config = dict(
    vocab_size=2048,
    norm='rmsnorm',
    positions='learned',
    attn_scale=0.177,
    tie_embeddings=True,
    init_std_qkv=0.0361,
    lr=0.00616,
    lr_head=0.00869,
    schedule='wsd',
    decay_fraction=0.816,
    batch_tokens=131072,
    train_tokens=378300000,
    steps=2887,
)
Each number is 50 + 12 x the weight over its row's rms, rounded and kept within 0 to 99. Layers, rows and columns count from 0. The size before them is the row's rms in percent of the matrix's.

# layer 2 attention query, 192x192, rms 0.163, rows 0-10, columns 64-127
094:58 52 47 37 29 52 51 57 46 55 33 36 46 46 39 71 39 45 30 58 59 54 51 61 40 37 30 61 44 62 32 33 56 40 41 57 42 54 57 70 43 55 61 37 31 33 77 58 46 50 53 44 45 64 55 49 85 30 58 36 45 41 63 53
107:63 61 42 60 56 61 70 49 38 60 55 85 51 44 44 41 46 39 53 37 50 45 34 45 44 66 58 35 47 52 27 30 26 65 57 53 55 27 34 72 46 47 60 66 48 45 61 47 28 70 63 46 68 45 49 32 53 32 41 35 54 46 44 51
085:50 41 66 41 46 46 52 46 47 38 56 35 53 56 22 60 50 43 62 68 48 59 59 45 52 47 36 51 57 42 33 41 49 51 36 41 31 59 56 51 49 39 63 40 54 43 62 70 72 68 27 71 49 81 51 63 51 44 55 44 55 49 62 59
088:51 42 47 52 50 58 50 37 51 70 47 33 38 47 35 58 48 38 62 65 38 78 48 42 50 53 25 64 50 59 44 75 45 61 52 85 66 61 38 45 37 57 50 70 46 45 64 58 60 47 60 44 37 56 57 37 42 61 54 52 42 49 54 44
100:77 45 30 39 57 68 45 65 59 47 68 62 47 39 41 54 57 41 41 45 56 39 24 50 55 54 60 35 49 58 30 50 27 51 59 33 40 30 45 59 47 40 38 55 40 58 34 44 39 35 83 34 70 42 65 43 43 57 54 46 49 50 38 51
083:27 35 42 32 52 50 47 38 42 56 43 59 26 59 61 41 60 73 20 44 40 53 54 47 52 45 54 51 53 52 70 54 35 64 51 62 39 66 38 38 45 53 56 31 36 53 46 50 43 50 55 63 55 52 46 63 36 26 37 51 46 69 42 49
091:40 43 44 64 36 59 51 64 49 68 65 26 46 48 28 47 52 51 78 63 50 53 67 47 47 26 77 42 52 34 71 66 51 41 31 68 49 54 63 45 50 49 43 48 60 37 44 56 68 66 44 42 37 66 32 67 50 38 50 67 46 51 49 59
096:23 43 42 41 35 59 49 41 44 57 43 40 42 62 43 62 39 60 53 53 57 54 38 59 75 46 35 40 46 45 71 67 51 56 49 59 44 68 42 53 56 45 63 29 58 38 43 51 54 35 52 54 51 65 54 66 49 52 67 36 54 46 53 41
082:43 49 44 40 43 52 69 50 50 55 44 56 62 60 75 42 58 37 40 45 58 50 51 55 38 45 51 41 47 41 50 47 47 63 62 36 58 44 44 64 58 60 58 45 29 39 30 30 48 70 41 44 32 46 50 66 60 69 37 32 41 23 42 72
094:21 54 49 38 46 67 58 41 93 59 46 45 26 39 63 45 35 52 59 48 57 36 65 62 53 39 67 36 66 28 28 42 67 44 50 56 34 70 47 50 42 49 61 36 66 73 47 67 45 39 58 38 59 58 32 54 58 55 64 74 43 54 57 53
091:84 60 49 57 51 56 35 61 31 29 28 51 24 36 43 57 62 47 39 50 32 46 50 53 53 34 41 52 36 54 53 43 40 51 72 45 52 36 76 45 68 38 45 42 51 56 48 38 57 62 49 54 58 45 66 50 37 45 60 29 67 50 75 61
# layer 2 attention key, 192x192, rms 0.146, rows 0-10, columns 64-127
088:56 47 50 45 50 56 50 45 70 33 50 72 67 73 39 54 63 50 54 67 53 49 42 43 62 52 49 54 63 61 45 37 37 42 52 41 46 32 17 43 62 64 49 47 52 58 45 64 66 62 34 41 45 40 77 39 30 54 50 54 51 60 43 42
096:34 57 51 44 38 59 50 70 55 53 75 38 45 37 72 75 46 40 66 57 56 48 43 39 62 35 52 66 42 28 38 53 44 61 73 48 47 58 38 39 54 47 61 28 43 59 22 59 52 49 60 44 23 22 49 42 43 44 42 58 68 54 26 54
087:51 84 37 72 37 51 56 55 34 49 35 54 72 41 51 38 63 36 48 54 55 29 58 27 56 45 55 57 32 80 64 25 47 36 55 58 46 52 42 47 41 58 64 36 47 30 59 32 42 61 50 45 48 54 61 36 36 57 51 36 42 48 52 38
086:50 45 31 75 49 66 43 66 65 42 60 59 45 45 42 49 62 47 42 50 47 40 30 71 49 42 57 49 37 59 30 42 42 50 46 19 56 60 57 36 59 68 62 44 62 56 28 35 41 72 50 55 50 49 63 30 50 54 52 43 57 30 34 40
092:41 41 69 52 55 52 50 40 74 62 48 55 38 64 63 52 50 36 56 58 52 48 53 36 80 65 51 55 35 49 61 74 53 49 64 57 50 43 57 59 43 73 70 51 57 60 35 65 57 77 60 64 58 21 61 36 61 47 50 51 71 41 55 59
086:52 35 52 52 58 64 54 45 67 41 61 51 50 34 32 64 45 60 68 41 57 51 54 49 52 50 73 38 67 33 45 38 52 25 37 52 50 46 64 43 66 58 45 51 70 43 45 39 35 32 56 49 65 46 56 38 42 55 68 55 46 61 38 53
090:53 53 51 58 44 20 46 36 47 53 37 75 52 49 62 65 40 56 32 61 52 45 56 54 59 54 68 37 38 58 65 29 62 44 51 58 69 55 56 43 45 44 65 54 41 58 53 62 40 68 54 28 35 44 35 57 36 63 56 29 43 68 74 37
094:64 38 56 60 51 58 24 58 47 55 43 45 46 65 62 27 65 28 56 30 51 56 47 33 37 44 57 53 71 38 33 49 84 57 34 48 37 53 41 43 67 46 46 71 54 56 48 45 68 49 26 56 54 53 43 56 69 29 53 62 48 52 50 49
077:56 55 47 36 58 45 38 59 58 40 44 49 61 32 44 40 53 48 45 62 51 41 56 51 70 45 27 64 46 65 47 42 48 46 39 41 52 40 47 31 31 60 36 52 46 68 65 61 64 35 36 50 64 53 54 25 46 27 75 60 56 53 83 43
091:47 61 45 52 46 37 29 45 23 45 47 47 45 68 64 71 40 53 54 67 42 58 52 53 56 69 52 73 64 82 72 50 36 41 43 36 53 59 47 47 56 46 40 43 50 30 56 48 75 54 30 49 40 74 41 40 66 54 35 55 57 45 57 58
091:46 41 42 54 45 54 56 51 40 64 42 46 68 54 54 46 63 29 38 27 50 62 21 44 47 65 47 50 57 51 54 59 73 48 38 82 12 51 36 71 60 46 44 44 45 56 45 42 46 31 62 54 63 56 49 35 51 43 39 57 43 60 34 36